Each number is 128 + 24 x the weight over its row's rms, rounded and kept within 0 to 255. Layers, rows and columns count from 0. The size above them is the row's rms in percent of the matrix's.

# layer 10 MLP down (transposed), 512x160, rms 0.0866, rows 71-84, columns 0-79
size [ 98  96 106 101  98  95 104 104 103 104 108 106 102 111]
[[127 131 126  78 146 126 125  86 115 128  76  76 143  86 113 124 124 107 111 151 156 115 166 172 146 107  98  52 137 123 109 143 118 145  86 146 145  83 130 126 110 171 137  74 132 121 172 149 122 113 154 178 128 125 113 144 131 128 133 136 136 142 130 150 104 141 162 132 153 180 133 133 114 118  90 101 139 181 127 131]
 [130 122 124 160 137 105 129 144 128 154 137 173 107 141 130 132 111  77 122 114 137 136 142 132 144 101 128 146 125  94 104 146 119 132 131 130 139 135 119 128 159 130 158 145 121 144 116 148 114 122  94 107 148  68 131 159  96 155 131 117 130 157 142 136 105 167 129 124 105 125 117 131 146 128  90 116 137 123 130  84]
 [155  94 155 158 128 129 153 134 143 153 118 125 136 114 139 143 101 121 106 109 113 104 155 101  76 146 127 101  92 131  85 117 126 112 117 138 137 110 145 132 133 127 114 147  83 146 112 146 132 128 131  88 125 107 147  98 144 124  78 147  82  54 129 119 109 124 154 141 136 100 128 141  57 130 131 130 113  32 103  93]
 [126 164 165 130 133 154 132 146 119 117 129 143 128 117 165 112 114 155 137 149 149 120 109 114  98 100 164 128 114 116 132 144 128 161 140 122 119 151 117 132 176 138 113 144 135 151 173 156 117 146 123 166 126 130 123 159 106 131 104 163 131 141 146 195 120 173 110 148 128 102 118 100 153  94 101  95 111 151 125 163]
 [142 164 143 143 142 175 121 123 160  93  79 120 151 143  90 119 120 123 142 131 112 126 110 121 138  90 150 130 105  90  86  97 144 140 132 133 140 142 132 119 141 146 116 100 160 134 120 117 135 153 108 135 115 126 140 185 137 148 152 118  97 118 168  98 157 152 103 156 133 128 126 162 129  83 104 143 143 119 122 142]
 [140 164 111 135 140 154  84 140 134 123 122 149 135 125 130 139 135  81  99 161 125 154 148 138  85 129  96 111 146 124 156 132 148 144 110 134 104  74  94 148 106  94 133 180 169 130 107  82  99 186 131 106 135 107  82 154  98 161 126 153 118 109 117 132 118 139 124 125 149 125 122  91 127 156  89 128  99 153 105 149]
 [122 148 166 109 118 139 112 124 124 152 129 106 140 126 128 107 165 161 163 137 140 152  95  99 131 155 126 126 147 104 136 148 174 128 100 138 135 157 120 124 179 130 106 172 158 156 154 127  93 138 126 162 142 138  88 123 113 164 113 137 100 158 167 163 135 123 139 147 129 141 150  84 110 106 121 169 131  92 149 187]
 [100 149 137 150 158 130 130 174 114 112 111 104 138 115 118 134 133 120  66 177 134 114 127 144 127 129  94 119 138 145 111 143 123 175 151 133 102 117 156  96 151  75 116  85 127 157 132 130 142 143 185 106 132 139 136 154 123 128 139 119 114 114 161 119 122 131 119 126 137 121 183 138 119 134  94 107 159  94 117  70]
 [115 115 120 130 143 127 121 102 120 133 122 160 119 117 121 162 171 116 121 108 125 102 120 146 105 147 140 120 133 123 138 158 141 123 125 112 147 103  97 120  81 106  91 125 103 117 144 151 116 115  96  94 106 110  94 127  83  72 103 121  91 102 106 119 131 131 161 113 135 137 127 172 172 136  80 131 135 108 117 141]
 [112 122 167 156 148 133  97 148  98 112 119 118 127  99 133 144  96 140 142 140 104 138 161 114  67 108 101  98 160 152 124 133 126  95 169 100 124 141 128 151  98 150 120 122 133 141 125  92 125 101 107 131 156 116 168 127 127 140 151 157 147  99 107 124 132 126 139  80  90 178  89 123 153 136 147 117 138 206 158 150]
 [126 131 108 106 123 134 141 134 131 100 124 110 133 100 122 129 121 110 168  95 149  94 143 120 130 123 125  95 120 120 165 131 133 143 141 122 120 102 149 106  99 163 105 151 105 135  94 117 141  77 116 131 127 117 152  99 143 147 118 174 164 126 142 131 137  74 138 140 107 142 117 110 173 144 132 130 141 208 140 117]
 [150 134 117 124 116 136 128 162 150 136 140  96 142 119 138 105 107 129 118 137 119  90 123  80 110 165 111  92 130 150 145 131 115 145 123  88 175 154 158 118 146 142 152 120 145 124 121 113  95 130 140 162 120 119 158 101  72 129 109 152  73 156 115 155  88 103 118 106 140 138 122 130 115 133 122 158 166 137 128  98]
 [125  98 148 146 121 122 107 169 117 136 129 137 125 134 157 120 117 143 143 109 144 159 127 128  96 114  99 144 166 137  99 167 167 153 145 107 132 163 113 137  77 132 138 125 120 171 144 126 107 135 131  90 100 177 147 112 120 111 120  67 131 138 101 152 102 134 130 103 136 121 135  84 159 128 152 111 133 198 106 109]
 [108 126 120 111 133 132 121 132 108 112  97 108 133 148 128 154 104 153 115 140 148 152 182 122 134 126  90 113  97 107 107  98 141 173 123 122 116 154 135 158 206 148 128 127 160 103 153 165 180 106 143 118 113 148 138  78  89 125  90 100 123 134 112 146 153 125 156 129 155 113 116 157 152 102 120 134 129 135 102 141]]
# layer 10 MLP gate, 512x160, rms 0.084, rows 72-84, columns 0-79
size [ 99  96 103  93  98 103 107 100 107 109  99  99 102]
[[135 103 153 151 119 131 158 114 143 141 135 154 108 120  92  70 137 169 125 146 152 168 158 145 127 116 141 137 140 119 139 136  94 130 120 125 165 137 108 149  92 107 151 110 135 155 143  73 134 101 110 122 125 107 135 117  99 139 162 144 127 146 174 148  93 170 124 121 148 166 145 157 118  70 101 138 112 132 105  88]
 [103 113 157 146 142  99 128 126 149 108 141 146 133 175 116  93 122 179 114 130 137 129 120 149 123 119 108 112 127 130 110 112 149 126 129 102 109 139 122 113  95 138 143 193 136 113 163 118 144 110 135 109 142 143 105 157 110 109 123 135 104 100 158 110 110 144 114  86  97 158 146 119 116 105 160 170 126 147 166  92]
 [166  61 206 121 142 126 116 151 135 123 146 152 114 112 137  97 146 126 144 148 113 169 126 127 164  90 147 157 117 128 137 126 155 132 167 103 155 140 107 102 164 111 139 155  87  89 144 116 128  89 103 140 127 142 164 135 130  93 151 101 136 127 114 109 169 121 143 135 122 160 118 117 173 136 156 108 118 117 169 134]
 [148 141  86 145 137 125  87 105 113 121 139 130 109 115  87 115 159 143 127 104 149 119 156 161 119 177  89 147 135  92 125 157  93 103 106 101 112 130 155 133 145 127 124 124 133 145 134 107 149  93  75 119 132 152 104 120 134 172 148 124 160 122 110 128  93 107 144  97  58  89 180 151  94  84 125 113 126 143 160  83]
 [164  94 118  91 103 150 139 143 137 114 125 111 137 155 138 142  99 123 122 151 136 107 160 130  95 114  95 121 120  94 162 135 126 146 142  90  94  98 125 127 114 105 131 145 174 157 169  84 134 122 132 142  92 122 105 148 104 153 141 146 115 118 127 117 119 154 129  98 186 106 129 138 175 122 142 168 122 164 128 137]
 [124 115 132 127 123 135 117  71 129 117 111 122 141 135 125 121 145 143 116 111 122 112 179 148 179 159  98 159 113 133 147 118 136 112 165  99  93 126 101 146 125  47 134 102 131 124 123 128 152 125 134 113 170 138 117 122 130 109 136 148 143 100 132 137 123 127 158  49 166  79 138 112 114 111 114 128 156 123 130 131]
 [165 130 138 164 107 127 132  96 186 135 144 132 126 170 115 106 105  74 137 109  90  81  75 151 141 142 151 130 116 104 119  90 156 111 141  82 121 130 139 127  94 103 122 136 172 151 130 111 151 115 100 108 110 151 124  99 162 117 126 161 120 103 161 150 181  81 137 103 128 122 103 117 100 100 138 123 112 154 170  84]
 [173 104 148 130 121 169 109 110 140 111 204 151 164 165 156 151 119 161 124 139 118 127 128 154 135 128 102 150  89 141 129 116 147 151 139 145  86 102 157 128 123 111 131 128 143 152 102 149 141 152 144 159 136 114 115 169 123  90 143 180 148 120 123 130  96 166  97 134 121 117 131 126 167 104 142 132  96 119 134 150]
 [127 140 115 147  75 141 103 159 149 128 159 158 108 152 129 137 153 135 131 109 146 139 163 185 183 141 133 128 112 117 137 129 143 128 111 117 126 155 129 132  80 116 140 115 129 130 125 159  90 146 125 130 139 143 104 100 130 151 119 137 106 111 104 146 118 172 111 125 113 130 167 135 166 130 175  96  78 138 143 130]
 [130 142 132 186 120 162 107 101 120 115 157 104  88 137 158 133 103 126 129 109 130 145 167 150 144 180 152 100 118 121 131 131 149 127 134 116 122 156 144  89 106 159 152 137 125 106 110 107 119  96 116 166 122 142 140  98 113 107 154 113 107 146 143 136 111 142 136 140  80 116 140 158 147  99 123 122  98 122 156 139]
 [128 141 138 158 145 141 162 116 115 114  97 110 142 129  73 133 148 120 121 127 158 145 150 155 112 144 106  98 143 124 174 117 135 113 144  75 120 118 120 125  92 179 147 123  95 102 107 119 139 114 132 122 118 121 144  84 128  92 148 115 117 123 167 142 148 174 129 104 118  83 153 105  92 136 130 146 125 126 150 116]
 [145 101 118  94  98 101 125 147 167 102 121 108 155 116 130 126 117 150 133 134 147 100 142 128 136 146 143  96 134 121 163  85 126  88 144 105 106 157 149 111 128 141 122 165 102 112 132 146 115 151 194 119 120 137 165 141 114 144 107  98  78 142 177 160 133 116 106  95 115 148  87 118 128 143 129 137 132 158 129 100]
 [133 132 157 116 117  96  65 126 162 144 131 176 113 158 125 104 158 111 129  96 105 113  92 132 151 140 120 161 137 111 137 129 119 130 143  93  89  79 160 143  54 153 123 126 128 143  96 120 118 154 113 105 114 157 120 145 144 117 125 122  77 119 136 117 138  94 167 120 137 179 123  85 131 152  99 152 121 125 111 117]]
# layer 10 MLP up, 512x160, rms 0.0817, rows 72-84, columns 0-79
size [ 96 101 103  97  97 103 104 101 102 103 102 101 111]
[[135  76 134 140  77 125  84 128 152 103 126 153 146 130 105 108 141 155  96 156 127 122 161 168 165 116 133 174 111 101 106 135 129 163 131 113 104 124 124 133 134 121 129 126 108 113 123 133 145 136 147  55 106 120 117 153 131 147 112 116 135 112 120 162 121  95 122 134 113 183 187 141  96 119 184 127 174 163 113 119]
 [119 132 136  88 150 126 144  87 155 140 147 188 147 101 144 184 133 173 161 146 170 156 150 102 118 137  98 113 121 140 133 121 136 146 127 179  89 102 116 138 123 147 176 152 140 115 121 113 151 141 126 137 124 113 128 141 140 144 121 168 116  96 126 132 126 119 163 116 144 132 126 142 113 142 198 159 120 128 121 155]
 [124  97 123 124 129 130 156 121  93  97 120 111 129 135 121 158 119 113 124 104 137 152 131 133 169  69 134 127 116 140 121 127 146 138  98 151 114 119 113 134 149 128 188 132  85 165 123  97 136 175 135 113 139 164  82 143 140 134 167 120 130 131 107 132 141 126  94 117 156  89 116 138 160 125 121 173 102 104 140 139]
 [104 114 124 114 126 100 124 129 155 163 103 142  92 153 145 151 120 119 148  93 107 126 137 104 161 185 143 123  71 117 142 152 121 100 140 153  91 144 141 150  93 136 127 163 110  94 179 139 148 149 157 153 121 139 135 166 135 136 147 124 108 103 138 106 146 142 104 183 155  79 120 122 156 126 179 108 158 137  93 111]
 [109 165  96 187 116 145 143  65 135 120 131 143  85 126  98  92  83 116 138 126 166 119 146 107 109 136 135 137 155 117 115 156 118  97 109 117 160 142 159 163 125 137  91  99 133 136 132 109 160 178 100 158 159 106 138 130  94 148 173 151  82 154 132 139 151 141 141 104  70 142 111 144 125 114 138 132 136 101 137 129]
 [141 106 129 100 103 167 110 118 161 149 128 123 124 102  94 118 143 171 140 110 108  54 143 132 132 159  45 150 118 161 126 132  80 139 143  98 129 183 137 146 129 152 151 129  89 124 136 138 162 122 135 156 121 125  95 115 141 149 131 131  99 164 147 128 130 136 146 128 127 126 147 127  91 112 162 131  91 117  98 180]
 [171 130 109 142 124  94 140 129 142 121 153 120 128 116 131 100 139 176 175 106  75 104 150 177 103 112 127 140 122 160 108 150 147  82 170 125 133 124 109 132 147 154 145 164 161 127 156 150 161 157  85 114  94 139  93 136 139 111 115 124 136 124 143 101 140 149 115  84 151  74 155 157 135 131 135 170 165 130  84 156]
 [103 150 136 179 116 144 115  94 117 131 106 127 106 156 101 124 164 140 147 132 113 119 128 121  93  65 115 157 148 106 107 134  72 111 127 121  79 167 164 131 126 126  87 142 142 129 108 157 111 156 138 155 111 166 151 140 158 132 127 132 106 135 152 152  86  68 168 106 167 159 104 120 137 134 106 154 113 119 107 130]
 [110 131 164 107 103 132  89  97 124 179 124 121 146  76 153  81 121 131 137  92 105 133 131  56 170 164 150 121 108 179  91 148 153 162 121  80 132  92 121 111 122  82 137 136 126 123 142 145 163  95 153 136 133 152 144 133 128 141 150 124 135 122  89 125 115 108 127 132 184  84 137 122  84 121  76 144  82 123 132 119]
 [158 152 129 113 163 123 132 110 119 102 149 122 113 129 157 108 153 144 142 130 155 120 117 111 114 114 133 132  77  86 147 128  85 122  77 161  98 123 130 200 142 101 173  86 150 117 144 107 176 127 149 122  95 126 101 110 128 100 122 126 114 182 152  99 119 107 100 147 159 126 117 152 163 152 120 110 143 119 131 134]
 [128 164  84 125 130  87 144  99 134 148 163 156 156 122 133 137 138 128 132 110 152 110 128 150 153 138 154 123 138 116 123 172 100 139 144 124 100 117 153  99 126 132 105 127 160 120 137 168 163 125 131 119 109 158  97 117 115  98 159  83 119 146 112 167 129  87 102 136 100 131  86 142 104 123  90  68 167 103 122 142]
 [101 162 134 146 128 140 105 171  78 112  89 133 135 144 146 102 130  99 105 139 154 117 144 120 124 127 139 158 148 149 135 103 129 131 120 155 100 123 147 109 109 166 184 151 139 131 159 152 121 139 105 165 103 152 136 109 160 133 166 121  88 160 133  98 135 192 116 125 121 130 116 145 115 133 165 138 137 102 186  98]
 [121 124 121 122 147 115 126 132 176 149 117 137  93 133 111 124 107 189 142 137 156 136 131 121 137 170 177  94 124  85 166 103  97  70  94 109 158 129  94 127 116 112 126 159 138  90 142 117 110 144 171 107 122 130 186 152 132 130 100 120 144 149 146 118 121 132 145 108 172 140 164 117 103  97 107 102 166 124 158 138]]